{"n_layer": 16, "d_model": 160, "n_head": 5, "n_kv_head": 5, "head_dim": 32, "d_mlp": 512, "vocab_size": 8081, "activation": "swiglu", "norm": "rmsnorm", "norm_place": "out", "norm_eps": 1e-05, "positions": "rope", "rope_base": 10000.0, "rope_fraction": 1.0, "qk_norm": true, "attn_scale": 0.247, "bias": "none", "tie_embeddings": "early", "parallel_block": false, "extras": ["local attention windows", "value embeddings", "short convolutions"], "init": "normal", "init_std_qkv": 0.0506, "init_std_o": 0.00895, "init_std_up": 0.0506, "init_std_down": 0.00895, "optimizer": "muon", "lr": 0.00941, "lr_mult_o": 1.5, "lr_mult_down": 2.0, "beta1": 0.93, "lr_head": 0.00393, "warmup_steps": 29, "schedule": "wsd", "decay_fraction": 0.822, "decay_shape": "sqrt", "final_lr_fraction": 0.0, "batch_tokens": [8192, 16384, 24576], "seq_len": 1024, "doc_mask": true, "train_tokens": 146400000, "steps": 9360, "dataset": "wikipedia_en"}
Each number is 50 + 12 x the weight over its row's rms, rounded and kept within 0 to 99. Layers, rows and columns count from 0. The size before them is the row's rms in percent of the matrix's.

# layer 11 MLP up, 512x160, rms 0.247, rows 91-105, columns 0-159
098:46 50 64 46 65 37 56 55 49 43 32 25 30 39 66 66 65 53 46 64 23 39 52 58 59 46 72 72 78 84 37 55 49 34 55 47 48 64 50 55 62 54 42 44 60 52 42 47 57 48 70 51 37 33 71 40 66 58 49 32 50 54 56 35 57 45 54 55 45 59 51 46 56 52 45 58 52 38 55 40 48 41 51 42 66 38 65 31 43 64 76 41 44 60 56 63 31 44 61 65 63 41 39 40 60 58 34 44 52 46 61 49 42 59 74 56 48 41 32 42 24 60 44 54 45 37 55 60 39 68 55 32 21 33 59 64 52 43 58 32 60 60 50 40 48 59 58 52 35 63 38 35 44 72 45 58 61 49 68 38
122:48 58 61 70 48 49 42 36 27 46 56 71 66 50 49 48 60 41 36 46 50 44 47 54 41 46 48 58 61 55 52 38 43 46 48 55 59 48 76 52 52 66 48 47 66 64 54 56 49 59 39 43 51 31 87 62 56 51 48 42 52 47 34 48 33 39 50 36 53 54 54 52 59 37 57 20 50 41 53 59 35 28 55 47 56 47 62 64 61 50 47 61 40 59 70 48 62 54 59 46 35 47 58 40 57 56 11 65 56 66 52 36 56 53 69 58 56 54 59 79 29 54 62 37 61 11 39 55 43 49 61 49 55 57 15 52 58 60 34 57 45 50 68 52 61 30 22 49 44 42 40 40 34 46 52 72 53 65 59 50
115:52 49 54 50 42 27 54 68 43 60 48 70 41 42 44 55 41 36 36 48 50 52 39 52 35 34 52 60 41 38 63 47 47 66 27 83 70 44 49 31 53 69 41 63 54 45 64 42 67 63 49 61 63 66 52 69 50 57 21 55 73 42 46 54 47 35 50 22 59 67 63 49 50 46 38 50 39 64 59 50 39 64 47 39 79 63 50 50 51 48 54 36 42 43 39 55 63 48 76 42 44 46 42 33 51 51 63 74 53 44 61 47 30 31 52 56 51 44 42 46 47 63 37 57 28 47 34 67 69 18 47 45 46 30 42 56 53 47 56 47 38 62 59 63 59 70 42 55 44 63 47 70 37 43 36 68 49 48 51 51
030:54 45 76 67 53 25 48 65 52 42 45 48 42 61 49 51 55 54 64 20 45 49 31 47 50 48 33 43 66 33 42 42 48 54 38 32 67 53 61 61 56 60 50 54 62 61 71 27 32 49 50 52 62 54 51 22 41 54 46 49 36 58 52 39 50 37 49 37 53 66 52 64 64 58 45 60 72 53 53 68 54 58 40 39 52 38 24 78 28 28 74 53 68 57 50 78 76 61 48 37 57 34 50 79 51 49 48 30 54 42 43 59 67 60 61 41 63 55 43 74 39 56 34 42 56 53 57 43 51 65 26 55 49 40 44 63 54 49 57 54 52 55 56 49 57 59 42 46 57 53 30 44 53 49 37 39 44 39 68 43
135:54 49 33 68 47 40 56 27 48 57 52 67 51 58 44 59 55 35 53 45 81 49 33 77 48 42 61 44 47 63 53 30 59 68 51 36 49 42 67 48 56 52 70 38 35 65 55 48 35 44 41 41 41 41 41 70 38 24 46 58 52 27 44 53 63 66 64 62 43 53 64 39 40 41 67 56 52 32 42 53 24 51 27 34 43 45 45 32 50 44 62 65 58 56 58 52 46 49 38 36 55 50 48 64 82 37 44 59 30 64 47 54 51 58 48 45 46 62 45 60 47 43 34 59 40 32 54 64 49 43 47 58 69 63 65 40 94 67 41 42 41 62 55 51 54 61 65 43 60 55 43 29 42 49 46 57 56 36 41 49
110:69 50 49 50 53 31 48 52 68 57 65 68 41 57 72 47 26 64 64 38 53 31 72 63 44 48 34 49 51 40 58 39 44 29 31 59 76 56 60 38 66 40 59 48 51 26 50 48 48 74 49 38 58 46 38 40 44 40 50 50 57 20 32 34 66 52 67 53 39 30 68 56 32 67 60 64 51 58 50 45 40 31 58 47 60 64 57 33 52 59 58 43 52 66 57 50 54 51 40 46 31 49 52 38 46 54 64 50 32 60 60 55 55 62 54 44 50 55 55 61 52 54 50 63 30 57 36 51 33 30 72 53 43 59 53 44 49 59 64 44 47 31 26 60 54 35 43 63 71 35 31 59 38 47 81 57 44 60 59 48
099:41 52 62 60 30 49 62 53 33 38 52 44 60 36 65 71 44 45 47 38 54 43 35 59 34 43 42 64 61 53 44 37 61 61 51 42 59 48 70 47 43 48 22 38 29 45 66 59 39 49 73 59 60 60 45 51 47 78 47 36 45 47 47 45 40 44 53 36 51 67 26 48 52 54 60 44 69 56 45 25 57 48 52 58 52 36 44 55 60 54 40 54 67 44 58 60 58 66 45 34 68 52 62 63 47 48 32 45 37 43 46 49 44 41 39 53 59 53 40 51 36 43 34 59 68 16 60 28 58 38 38 36 71 49 59 35 81 44 50 38 31 53 41 68 62 36 48 56 40 67 50 44 45 68 56 18 77 50 59 42
111:41 36 47 47 75 69 40 41 34 42 57 32 44 40 69 63 64 39 75 74 50 39 42 47 33 49 50 65 66 53 60 50 34 61 41 34 55 41 56 55 60 61 59 41 63 61 51 54 65 36 59 55 38 37 29 43 52 36 56 71 41 29 57 60 66 45 45 46 71 55 53 51 53 57 57 56 53 65 47 56 51 56 55 72 53 63 33 62 36 51 36 60 81 54 34 42 36 59 64 62 59 25 49 57 75 43 54 38 79 50 31 60 57 38 44 55 39 58 64 35 23 55 26 32 49 45 37 37 49 34 36 45 55 36 52 41 50 58 54 43 44 45 55 38 48 43 48 69 66 50 59 44 50 44 44 55 67 72 55 46
079:45 39 48 52 45 67 53 57 56 57 58 53 76 47 51 39 62 49 47 68 64 39 43 35 54 62 61 52 54 59 63 38 59 47 56 39 46 46 33 63 55 35 50 36 72 58 30 47 49 47 58 39 41 39 31 46 68 52 63 39 33 75 61 61 51 42 52 53 49 51 53 25 57 39 67 58 39 41 53 58 50 46 63 55 74 57 46 51 64 46 63 72 40 48 53 55 67 47 48 62 59 65 53 44 61 47 71 28 71 53 34 44 67 49 42 77 66 37 85 49 67 42 36 35 62 67 25 57 33 47 39 42 50 27 57 59 75 43 48 38 39 66 61 59 66 47 60 25 64 43 41 45 49 56 38 51 53 66 58 54
024:58 43 61 46 46 46 59 42 46 59 48 65 47 51 54 39 65 58 54 61 50 59 44 50 26 36 44 67 32 54 73 64 49 45 27 45 38 54 42 84 34 48 32 42 51 56 63 36 59 59 28 43 68 35 46 58 57 39 32 67 46 39 60 51 51 49 32 76 41 61 69 48 58 61 57 32 56 49 47 49 58 45 63 48 56 36 54 82 54 60 64 59 51 52 43 48 52 52 68 46 79 68 56 66 73 53 47 42 53 75 32 36 42 38 41 71 73 73 57 49 30 52 54 59 38 60 50 44 44 38 46 29 33 49 58 66 36 27 45 56 43 34 67 45 51 62 59 39 57 55 61 41 50 37 33 50 53 58 47 44
056:67 27 44 63 48 63 47 39 51 69 54 43 46 50 62 52 45 59 54 42 53 41 56 54 48 57 62 30 50 50 40 59 38 55 63 71 53 44 49 30 54 51 50 51 42 49 44 44 59 42 48 57 72 66 57 59 40 32 30 49 59 39 54 57 61 71 53 65 55 26 58 46 53 37 37 41 25 43 59 51 39 68 50 60 25 29 58 53 70 78 61 64 82 49 47 45 53 43 54 19 48 74 52 54 57 52 49 50 65 44 55 49 48 39 52 59 45 62 34 50 77 46 70 61 67 48 61 47 67 56 51 52 55 45 56 41 70 61 34 37 50 39 26 54 50 38 53 49 32 17 47 32 56 65 56 47 41 40 43 23
118:60 41 40 46 48 53 44 41 44 69 45 53 44 65 58 57 48 41 47 46 45 40 58 49 33 37 55 50 88 68 60 34 37 24 65 42 44 49 37 46 51 66 57 46 63 44 37 52 44 55 46 63 41 45 48 28 43 66 66 62 47 57 51 42 55 64 60 58 55 56 38 53 32 31 44 30 48 41 41 70 44 40 59 39 41 22 42 54 38 64 40 29 59 44 67 37 49 47 22 46 41 64 63 57 50 38 42 70 74 56 55 62 67 70 49 48 35 41 56 38 48 51 35 51 55 62 47 63 47 34 52 25 81 38 38 29 50 55 47 55 54 43 30 38 58 40 28 54 51 54 48 55 51 72 59 54 76 33 53 67
070:75 64 50 37 45 63 53 56 39 42 51 34 58 52 70 54 70 50 17 48 59 51 53 49 45 62 40 57 54 40 70 41 36 45 37 59 61 51 46 38 34 43 39 70 72 43 69 69 48 74 29 45 57 55 33 60 43 59 73 45 58 48 46 54 62 56 47 34 78 46 48 29 35 35 27 32 79 58 47 40 44 51 37 51 65 49 46 60 48 53 55 44 62 67 46 45 56 44 47 61 43 72 28 53 46 39 55 41 36 48 44 50 52 44 59 51 58 41 48 45 75 68 54 37 76 63 54 52 63 42 12 30 57 45 47 54 40 44 59 59 61 54 56 52 54 42 53 50 57 49 50 32 51 54 42 54 64 31 38 59
109:41 44 54 34 30 59 39 44 51 54 38 49 73 41 49 35 79 49 54 55 50 59 63 59 23 65 47 51 53 45 27 51 41 50 50 38 41 46 41 46 40 51 30 68 44 43 57 46 46 51 57 59 45 45 51 45 35 37 56 42 73 48 54 39 58 38 48 40 28 24 52 57 61 61 54 62 45 78 39 51 59 60 48 54 53 38 59 64 41 40 60 75 62 65 48 41 30 56 52 40 65 42 27 47 29 47 56 45 58 61 43 45 31 48 44 56 85 62 56 42 64 44 66 41 53 52 46 42 57 41 57 79 59 54 24 55 66 58 52 47 74 54 21 60 72 53 25 42 44 49 49 55 48 40 59 25 56 56 51 43
127:56 64 35 41 66 56 54 52 42 62 51 62 53 71 44 69 55 46 55 32 59 58 58 62 55 55 29 40 53 43 58 78 53 50 61 44 48 37 35 68 58 57 39 62 58 53 43 25 46 47 35 59 59 53 48 56 55 72 48 19 49 25 52 40 42 59 37 52 09 61 32 52 40 39 47 42 29 53 54 43 41 52 62 46 64 48 56 51 48 50 59 57 29 43 32 28 54 52 38 54 58 57 56 51 75 38 42 61 65 52 34 65 42 48 42 56 47 57 57 32 46 62 40 41 33 49 59 47 68 90 44 49 34 51 42 58 46 66 43 52 33 61 61 38 67 63 57 61 50 44 54 43 65 71 40 61 31 47 33 44
# layer 11 MLP down (transposed), 512x160, rms 0.145, rows 91-105, columns 0-159
096:57 75 37 48 42 43 45 58 42 42 41 68 63 38 47 62 52 59 24 52 68 50 60 58 62 52 61 41 38 61 46 50 46 40 52 63 32 34 66 45 52 50 52 62 41 61 24 64 49 56 43 56 54 36 50 45 78 73 50 41 71 50 61 51 35 38 47 45 79 47 53 47 47 31 39 57 72 50 39 51 51 62 51 28 54 24 60 71 39 52 51 49 67 56 49 66 55 79 57 43 59 33 46 47 69 42 46 61 64 51 50 46 26 52 14 19 65 61 53 41 65 56 47 36 54 44 40 65 59 48 72 69 43 55 55 54 40 55 65 61 46 62 31 68 49 56 50 51 53 46 48 44 50 55 37 58 31 58 40 53
110:55 42 43 43 59 62 55 70 50 67 58 36 51 66 39 46 47 42 88 55 52 50 47 54 45 49 42 28 42 51 39 39 45 60 48 48 48 61 36 64 41 63 56 64 41 44 52 28 50 60 56 25 69 36 58 21 55 32 48 49 69 43 81 60 56 54 67 51 60 35 46 53 25 55 54 50 35 45 64 48 45 52 44 44 50 41 59 37 59 40 44 29 42 26 39 51 38 49 38 57 47 76 54 31 42 43 81 45 40 51 50 54 58 30 54 43 33 45 40 26 60 30 53 51 51 61 38 56 37 63 49 48 46 41 31 34 29 40 60 34 43 55 73 49 36 72 59 49 47 56 39 61 30 55 62 51 51 44 40 41
113:38 56 33 61 58 68 51 43 57 37 55 50 58 66 53 61 46 61 68 60 55 49 62 48 65 64 46 45 53 38 51 56 67 55 48 22 28 51 59 58 44 29 33 55 30 56 46 44 70 57 48 30 46 30 51 42 56 53 66 33 54 71 44 50 64 52 62 54 42 46 26 43 45 41 53 53 51 42 42 59 54 44 48 46 52 50 45 80 44 45 59 79 62 46 71 40 61 49 25 55 40 59 49 62 70 34 23 44 56 65 37 48 58 58 44 43 41 64 52 63 72 50 63 49 50 74 58 51 42 68 65 57 51 40 56 53 58 45 47 56 57 20 83 50 56 66 33 56 42 22 55 24 54 52 54 49 42 51 53 68
038:65 47 53 48 66 43 37 63 66 66 40 47 49 17 69 27 41 63 62 39 51 55 56 57 44 33 40 43 48 60 44 52 38 45 46 16 25 42 31 52 55 55 46 42 62 45 38 76 52 64 57 45 23 44 58 45 44 58 34 68 20 45 35 27 58 68 55 31 39 53 74 60 46 49 61 43 55 58 53 64 66 42 34 53 59 64 46 48 58 57 63 47 51 57 53 46 49 60 46 67 65 62 67 38 45 49 56 36 24 42 52 54 42 43 39 51 34 44 53 54 56 59 38 31 58 76 47 55 55 74 45 55 50 55 37 50 27 65 42 42 79 49 49 43 49 65 38 42 50 60 55 42 43 49 54 54 46 38 36 60
110:35 58 41 44 54 45 55 37 51 44 43 46 56 26 57 43 48 57 49 45 50 29 66 42 53 56 20 45 46 62 63 75 32 52 53 65 56 77 32 56 46 57 42 52 51 45 48 53 38 53 56 49 77 59 47 35 30 37 53 49 48 42 46 60 29 39 40 36 50 29 34 75 50 51 46 30 39 46 43 52 72 62 66 68 48 65 57 66 35 38 51 33 49 50 48 37 39 59 60 72 35 46 39 41 11 51 56 49 56 40 46 53 55 41 70 65 38 32 40 61 30 57 77 45 72 60 51 39 74 45 49 38 51 38 47 54 46 43 75 56 51 44 46 57 36 30 38 58 49 43 51 72 50 54 63 57 50 48 41 50
107:24 63 67 56 48 54 46 72 52 46 61 34 36 64 47 63 40 63 43 85 14 56 39 46 40 41 53 52 49 68 49 35 46 47 46 42 36 53 30 52 49 54 61 50 89 42 47 70 61 51 53 56 61 30 63 49 65 64 22 52 63 32 46 59 55 32 72 70 46 37 50 43 64 30 63 49 66 82 42 40 54 70 51 68 34 58 54 69 57 51 30 53 46 49 49 56 56 57 56 55 78 53 43 45 53 39 69 37 52 64 47 54 52 58 39 46 72 39 40 56 34 30 51 58 63 55 53 38 52 53 50 53 49 46 39 58 53 47 48 47 53 48 46 65 52 54 60 51 43 35 60 60 55 64 45 44 45 47 51 43
098:56 48 40 59 71 37 75 62 54 72 47 57 57 41 32 27 57 54 41 51 32 64 32 50 61 54 57 45 56 52 63 51 61 50 55 55 56 61 43 32 80 47 50 57 60 73 62 44 58 26 64 49 38 49 74 54 64 35 32 35 32 42 59 55 51 48 43 49 20 40 67 36 37 55 62 51 43 51 39 38 57 63 48 61 46 30 40 61 46 43 70 50 71 54 53 52 47 44 48 55 51 50 40 36 29 45 54 47 51 55 29 50 59 52 35 44 70 44 66 49 63 42 46 47 52 35 50 38 29 28 57 62 49 41 48 39 61 49 39 58 41 70 45 36 24 54 14 62 49 63 49 48 46 60 45 62 39 65 74 57
115:35 76 47 49 66 61 65 26 47 39 54 66 65 42 51 45 43 47 65 46 48 44 46 75 48 56 49 50 35 48 33 59 75 59 63 72 55 49 58 38 26 59 61 64 41 54 76 61 37 47 44 55 58 68 63 50 56 62 64 37 65 66 64 38 41 56 56 43 41 40 50 49 59 54 46 59 44 35 69 62 53 44 32 65 47 46 46 36 50 64 66 44 58 59 80 61 46 56 49 58 61 44 49 53 48 25 58 50 24 35 59 51 73 74 35 37 57 62 32 60 59 53 60 57 44 55 59 54 71 67 54 53 68 41 51 60 38 46 60 49 39 35 59 44 62 27 40 43 48 45 30 53 48 49 51 15 47 52 44 35
093:44 55 57 41 38 55 51 66 56 55 74 18 54 43 56 49 49 58 38 56 51 66 35 42 41 20 49 47 47 40 34 47 49 53 42 37 58 34 32 67 62 38 50 40 44 44 40 54 49 52 40 34 44 64 19 64 45 48 29 53 64 57 59 36 57 50 48 36 53 42 69 67 51 31 74 59 48 57 47 72 49 41 42 45 30 65 58 60 69 15 51 50 54 60 52 47 54 78 47 48 45 54 60 57 60 71 62 40 61 46 65 36 46 65 37 57 61 51 55 60 42 47 44 23 60 49 36 32 31 64 59 24 43 43 51 33 49 53 53 61 39 41 60 69 56 52 42 54 59 66 23 53 34 47 55 55 50 56 36 51
025:57 70 53 56 76 42 40 49 80 71 47 45 46 35 59 52 46 60 45 46 22 42 46 57 41 29 41 55 47 48 56 35 43 64 67 52 70 45 58 47 39 52 49 52 58 40 44 34 55 33 64 51 79 64 59 75 27 43 26 49 43 41 54 50 39 60 32 33 71 45 59 71 42 64 45 64 44 32 59 27 49 49 56 49 58 64 35 35 51 44 61 49 62 72 41 56 60 55 65 36 50 54 50 57 56 62 75 53 36 61 49 44 46 68 29 62 54 26 51 57 38 56 49 51 70 60 63 36 48 74 53 36 44 49 61 47 43 70 48 58 45 53 66 70 43 49 50 59 47 35 68 53 44 41 45 53 64 57 47 67
060:59 57 41 64 48 56 34 56 38 72 50 54 45 50 43 66 62 28 38 39 43 50 45 49 51 42 64 40 39 46 49 34 43 58 29 46 37 66 66 36 57 47 50 71 60 46 53 52 21 56 63 50 60 80 61 51 54 53 55 59 52 50 38 51 40 54 54 32 43 37 67 38 46 46 59 31 45 63 36 53 43 69 65 68 43 68 46 35 23 37 58 48 38 42 83 57 59 50 71 78 60 56 52 69 55 54 55 35 76 47 69 48 55 45 36 37 50 35 52 47 38 41 71 38 61 44 44 40 74 55 61 27 61 49 60 48 56 56 63 48 61 45 56 50 55 31 59 33 36 71 32 57 45 59 40 45 61 47 60 65
131:50 48 58 48 38 31 50 44 60 52 58 58 64 50 52 66 65 42 43 60 47 64 75 42 55 47 36 41 76 39 40 52 42 58 31 51 39 56 45 42 59 70 27 49 47 26 50 62 48 54 45 65 33 49 31 33 64 58 51 61 50 48 38 42 47 48 57 63 48 55 37 52 40 44 38 53 35 51 24 68 44 45 65 69 60 59 50 53 35 62 51 53 34 49 49 22 60 51 29 43 47 29 52 27 54 44 50 38 70 64 52 40 37 60 32 41 43 48 53 44 35 34 25 44 58 45 32 44 52 55 49 42 50 46 43 00 48 46 40 34 50 42 55 30 28 50 37 69 44 49 50 53 59 24 36 48 48 31 58 55
072:54 56 52 41 47 41 54 58 52 44 53 42 33 29 49 64 46 50 55 48 61 47 52 54 62 50 30 53 46 43 59 59 49 67 28 33 43 57 56 69 53 26 49 24 59 67 43 40 51 32 68 62 47 57 62 59 62 54 45 33 40 47 45 58 35 64 38 41 30 60 45 61 38 52 57 61 44 29 47 34 48 51 68 40 49 71 46 44 45 48 79 63 30 41 53 51 38 39 63 42 51 25 54 52 54 71 45 67 55 47 38 62 42 86 84 63 66 43 58 44 30 46 47 38 39 60 41 52 40 85 53 50 43 49 42 38 41 49 30 44 39 47 54 38 62 25 38 54 65 45 50 44 48 56 61 40 46 55 75 49
101:55 63 48 38 38 52 32 62 49 22 51 55 42 46 60 44 60 54 47 35 53 42 42 81 67 52 45 30 77 38 46 37 48 57 25 67 44 36 60 48 42 60 69 49 34 52 34 26 52 61 68 43 61 47 38 35 50 58 42 40 35 35 55 56 35 36 52 62 68 56 69 44 21 37 49 53 52 21 66 34 50 51 58 37 23 66 62 50 65 67 35 65 48 39 38 54 45 52 57 53 50 43 69 71 49 55 55 31 29 40 78 62 48 34 52 60 47 56 59 56 54 55 56 63 51 54 52 45 64 55 46 32 50 53 55 64 59 39 69 55 52 59 72 53 58 59 64 48 43 70 52 42 51 47 63 51 53 48 54 67
118:34 62 42 67 22 65 65 42 48 28 37 29 64 46 65 41 40 57 40 58 36 44 40 41 59 40 71 55 65 54 34 58 49 52 69 33 38 66 55 70 46 38 22 52 69 65 53 52 42 66 60 48 51 55 56 63 53 26 48 58 54 47 52 67 62 62 42 50 64 48 66 59 43 73 56 26 59 44 49 48 29 55 56 55 37 63 34 57 52 45 43 44 45 65 55 56 50 45 52 56 30 43 46 40 48 52 62 14 45 55 52 67 67 51 40 32 28 52 61 60 45 75 57 60 53 33 50 50 35 42 61 34 52 20 38 37 36 35 40 56 56 57 53 44 40 51 57 46 48 32 39 47 50 53 53 39 68 35 54 45
# layer 11 MLP gate, 512x160, rms 0.255, rows 92-105, columns 0-159
110:39 20 48 63 64 54 59 38 62 38 45 34 56 43 46 60 54 56 32 40 54 61 63 42 41 67 39 54 27 65 56 46 40 45 45 42 38 58 37 35 60 38 47 54 65 47 50 32 79 48 33 51 35 39 56 55 66 37 79 36 55 61 42 49 51 34 30 57 48 54 39 46 60 47 62 45 31 58 37 38 52 35 36 51 51 40 72 72 55 49 42 21 44 29 49 31 53 50 56 61 46 48 73 61 52 46 77 58 30 59 51 57 43 54 39 63 52 50 42 60 53 34 44 46 32 49 52 39 51 61 67 44 58 35 38 33 21 63 63 48 59 42 31 60 49 61 48 48 67 50 57 49 69 36 59 33 34 55 37 63
108:35 57 43 51 63 52 68 65 70 43 61 62 72 58 31 79 28 51 45 59 38 49 56 27 45 59 60 42 38 40 34 38 30 40 71 49 52 45 27 70 47 72 77 47 40 66 65 73 48 32 48 53 58 66 41 50 42 38 50 47 91 61 46 55 46 52 53 47 40 39 30 47 50 39 33 56 54 43 32 29 55 54 46 59 68 35 55 43 46 69 61 46 51 60 39 36 56 25 55 44 39 49 58 63 33 50 43 42 47 50 56 48 56 48 44 51 44 43 50 43 59 35 42 65 66 51 45 56 57 47 59 62 44 70 53 65 71 39 53 41 54 54 41 43 46 63 54 43 59 51 42 46 47 79 46 36 69 55 40 35
033:53 41 43 32 46 76 44 41 50 59 48 36 52 39 43 57 44 58 45 73 63 52 61 42 74 57 64 70 40 55 57 64 38 45 53 83 27 50 45 49 53 50 44 27 41 40 35 60 50 36 52 49 49 60 41 91 41 49 63 50 59 34 39 52 45 55 73 54 48 32 39 43 33 43 52 32 47 52 54 30 38 42 59 40 69 51 58 41 57 69 40 47 48 54 44 39 21 48 45 62 59 70 45 37 29 61 60 66 43 49 57 43 50 67 43 60 51 50 56 51 83 34 48 55 45 67 47 66 67 28 75 50 56 58 51 49 28 51 35 53 52 62 31 47 69 52 61 47 47 51 67 56 35 53 48 49 59 60 61 56
109:52 71 49 51 53 53 47 63 67 47 59 34 51 61 48 44 63 47 65 70 46 45 54 56 50 42 32 56 63 55 42 42 78 45 42 43 50 31 53 36 57 49 36 43 30 39 19 68 56 66 51 54 31 60 63 48 42 51 51 50 46 47 46 53 64 50 41 74 29 52 74 57 51 50 67 54 59 46 46 41 31 27 46 74 45 58 50 51 26 45 54 45 23 49 44 62 60 53 51 49 65 56 48 39 29 52 52 69 55 53 45 44 70 44 40 49 37 52 45 41 74 45 49 61 38 48 62 56 69 84 49 28 71 66 51 47 43 44 47 61 34 37 46 44 53 57 46 58 57 79 72 56 31 61 35 49 56 77 41 51
117:56 34 50 55 37 55 41 51 54 51 60 67 37 38 86 46 65 66 43 52 54 33 41 41 50 53 70 35 53 43 60 53 61 42 55 32 62 34 33 53 32 54 54 52 41 55 56 35 72 58 57 54 47 41 49 32 47 35 41 64 50 44 54 52 56 78 49 37 35 52 56 54 54 23 69 58 38 70 63 54 44 47 24 38 47 45 40 76 48 54 57 52 39 53 52 51 46 61 31 34 45 44 45 57 50 56 69 74 46 57 57 47 60 35 35 17 44 44 46 60 62 68 75 65 38 64 59 40 51 33 35 41 56 61 19 70 50 46 58 44 46 54 48 74 43 54 40 33 31 46 45 55 53 69 53 43 48 54 62 54
110:59 42 53 38 47 57 30 52 62 15 58 43 33 48 56 54 74 46 46 54 59 33 55 31 39 41 60 46 61 35 41 59 42 69 40 55 56 47 27 61 62 55 31 39 41 32 61 64 33 75 37 45 65 46 38 57 42 46 49 44 28 42 46 42 53 50 43 46 59 61 23 32 51 41 36 25 63 34 52 61 81 51 47 37 39 65 48 36 54 26 53 38 41 55 38 53 67 56 35 42 60 43 37 45 43 49 43 50 55 52 67 50 42 45 45 69 52 27 60 51 42 49 45 67 51 37 55 62 56 60 42 31 49 32 52 60 69 55 52 87 59 44 51 54 62 57 61 45 64 40 46 68 51 49 49 51 41 59 23 46
115:24 60 33 58 58 54 37 36 54 58 37 59 31 63 55 43 59 57 60 58 56 47 47 69 67 54 41 39 39 43 26 49 36 35 58 35 35 61 44 31 48 61 50 50 57 39 46 38 33 60 55 43 52 51 47 49 66 66 48 32 63 51 39 41 39 48 43 64 36 44 67 48 66 54 36 39 42 47 56 42 41 38 49 65 42 58 79 42 21 43 66 54 37 49 24 48 53 44 47 52 56 61 38 54 44 46 54 60 37 44 42 50 43 46 50 45 82 61 51 77 57 30 64 41 40 59 63 61 54 52 47 59 53 47 63 40 33 59 41 46 27 38 52 52 47 63 57 35 85 77 59 62 53 50 54 55 14 37 37 44
099:63 41 52 51 51 39 43 58 62 51 45 65 73 65 57 38 71 41 57 45 47 31 42 60 43 38 61 60 37 61 58 39 56 62 31 62 45 55 61 36 48 54 36 50 55 61 61 28 51 44 41 34 57 43 66 51 79 41 55 30 46 58 45 51 56 40 62 56 47 57 78 52 50 64 71 48 67 38 58 43 77 74 68 52 56 39 41 46 36 57 45 41 49 73 64 66 41 24 57 53 50 68 62 51 29 45 43 57 46 44 37 39 54 34 30 33 51 44 21 58 63 52 43 54 47 51 67 63 55 60 57 61 71 59 50 62 49 66 44 80 64 53 30 55 44 54 50 66 57 51 40 52 68 45 56 42 41 60 73 37
025:63 52 50 48 52 61 51 42 54 49 38 27 36 34 49 54 66 44 39 47 51 58 53 74 57 56 40 42 51 42 43 34 59 50 65 53 54 51 48 45 51 37 52 71 40 51 54 47 25 35 58 61 52 59 56 28 32 47 33 53 62 32 45 39 47 53 58 37 56 52 58 55 52 75 58 74 55 59 48 29 46 46 62 62 42 43 48 22 47 26 46 43 23 29 49 41 50 36 28 49 48 16 14 29 50 44 53 51 34 30 55 60 37 79 64 42 37 46 57 46 59 51 51 35 63 38 66 41 61 44 39 43 51 50 34 28 70 39 41 50 41 56 55 45 41 36 51 61 50 60 36 74 50 46 51 45 46 51 36 69
052:64 54 66 57 61 56 53 51 13 69 46 57 59 54 38 55 38 35 59 45 53 33 34 60 56 49 55 29 34 79 34 35 49 59 45 63 69 68 52 34 56 46 53 40 31 47 50 48 59 34 48 59 72 57 57 63 56 48 31 24 45 47 53 52 53 59 63 30 55 40 56 28 35 33 49 47 46 61 55 54 44 66 58 55 37 46 74 76 68 58 60 59 62 65 61 36 56 57 66 41 38 57 68 55 51 51 38 72 58 64 55 62 57 38 58 58 58 66 52 54 57 52 46 42 70 40 52 40 47 55 20 42 47 46 46 38 62 57 36 35 62 56 39 40 47 30 50 47 48 23 57 34 42 57 45 51 39 48 68 35
128:72 38 70 47 53 53 47 47 46 78 46 33 46 31 62 47 60 55 67 54 69 59 48 61 66 47 54 32 50 52 39 40 41 34 72 37 52 70 41 36 57 57 63 48 83 63 31 31 52 46 67 49 66 51 68 38 48 50 34 34 58 56 37 37 45 63 34 47 42 74 52 25 38 50 37 35 48 58 47 59 27 61 53 50 63 40 30 42 59 62 65 51 57 38 34 38 57 48 54 34 55 40 47 37 49 46 47 65 47 48 35 66 59 56 33 48 47 66 39 52 60 59 32 56 36 47 68 52 57 33 50 47 66 36 49 23 59 71 34 45 31 31 46 39 67 50 50 54 35 45 55 57 56 40 48 41 42 57 51 66
065:45 69 43 50 42 48 59 68 46 37 57 57 55 34 51 63 78 45 62 54 53 44 56 44 61 56 38 49 43 51 42 50 62 49 47 47 30 69 36 79 49 38 41 65 88 48 40 63 34 45 61 41 50 46 61 55 46 68 27 39 17 47 47 42 68 45 57 46 49 53 41 47 54 50 45 59 48 54 45 31 69 39 60 41 41 61 47 25 33 42 40 50 60 36 41 64 47 49 50 43 55 55 41 60 81 66 44 30 55 58 49 70 45 68 65 56 74 60 61 42 66 61 75 74 53 46 35 43 47 73 40 45 57 44 58 69 48 63 74 53 47 56 48 48 55 61 66 52 57 44 40 49 54 36 57 49 55 66 71 57
101:47 42 56 48 44 43 51 50 46 45 53 54 49 44 73 48 53 45 44 39 67 75 63 70 44 71 54 66 38 48 49 40 56 38 45 75 41 53 28 40 34 45 78 40 45 59 63 46 63 36 48 48 60 53 51 68 44 47 47 63 53 56 46 69 47 34 44 59 61 23 47 28 52 47 30 70 65 31 54 29 61 54 53 50 45 29 65 46 54 43 72 62 72 48 68 36 42 56 53 54 79 35 59 47 59 43 66 53 27 32 67 48 52 66 32 41 43 35 30 57 47 54 40 51 60 61 40 48 65 42 33 68 32 41 67 43 49 46 59 53 62 64 68 53 48 53 52 46 60 70 47 40 77 56 60 58 60 62 42 57
124:47 46 58 45 48 26 57 57 46 35 54 40 46 60 49 64 22 37 50 44 42 49 57 41 63 82 47 34 35 55 40 73 20 42 77 40 54 31 45 68 62 50 62 52 55 40 23 47 41 58 53 51 47 42 70 55 55 39 55 44 62 45 53 52 19 61 52 29 60 63 64 69 56 66 26 44 40 64 45 50 36 54 66 50 51 58 53 67 48 42 61 59 63 59 49 40 53 47 49 58 74 46 53 56 36 42 51 65 61 44 44 54 60 55 53 47 54 59 56 63 42 49 37 61 58 29 54 46 53 52 48 29 47 40 26 84 46 38 46 51 33 33 65 30 71 38 48 45 43 67 62 33 48 65 52 57 52 42 53 54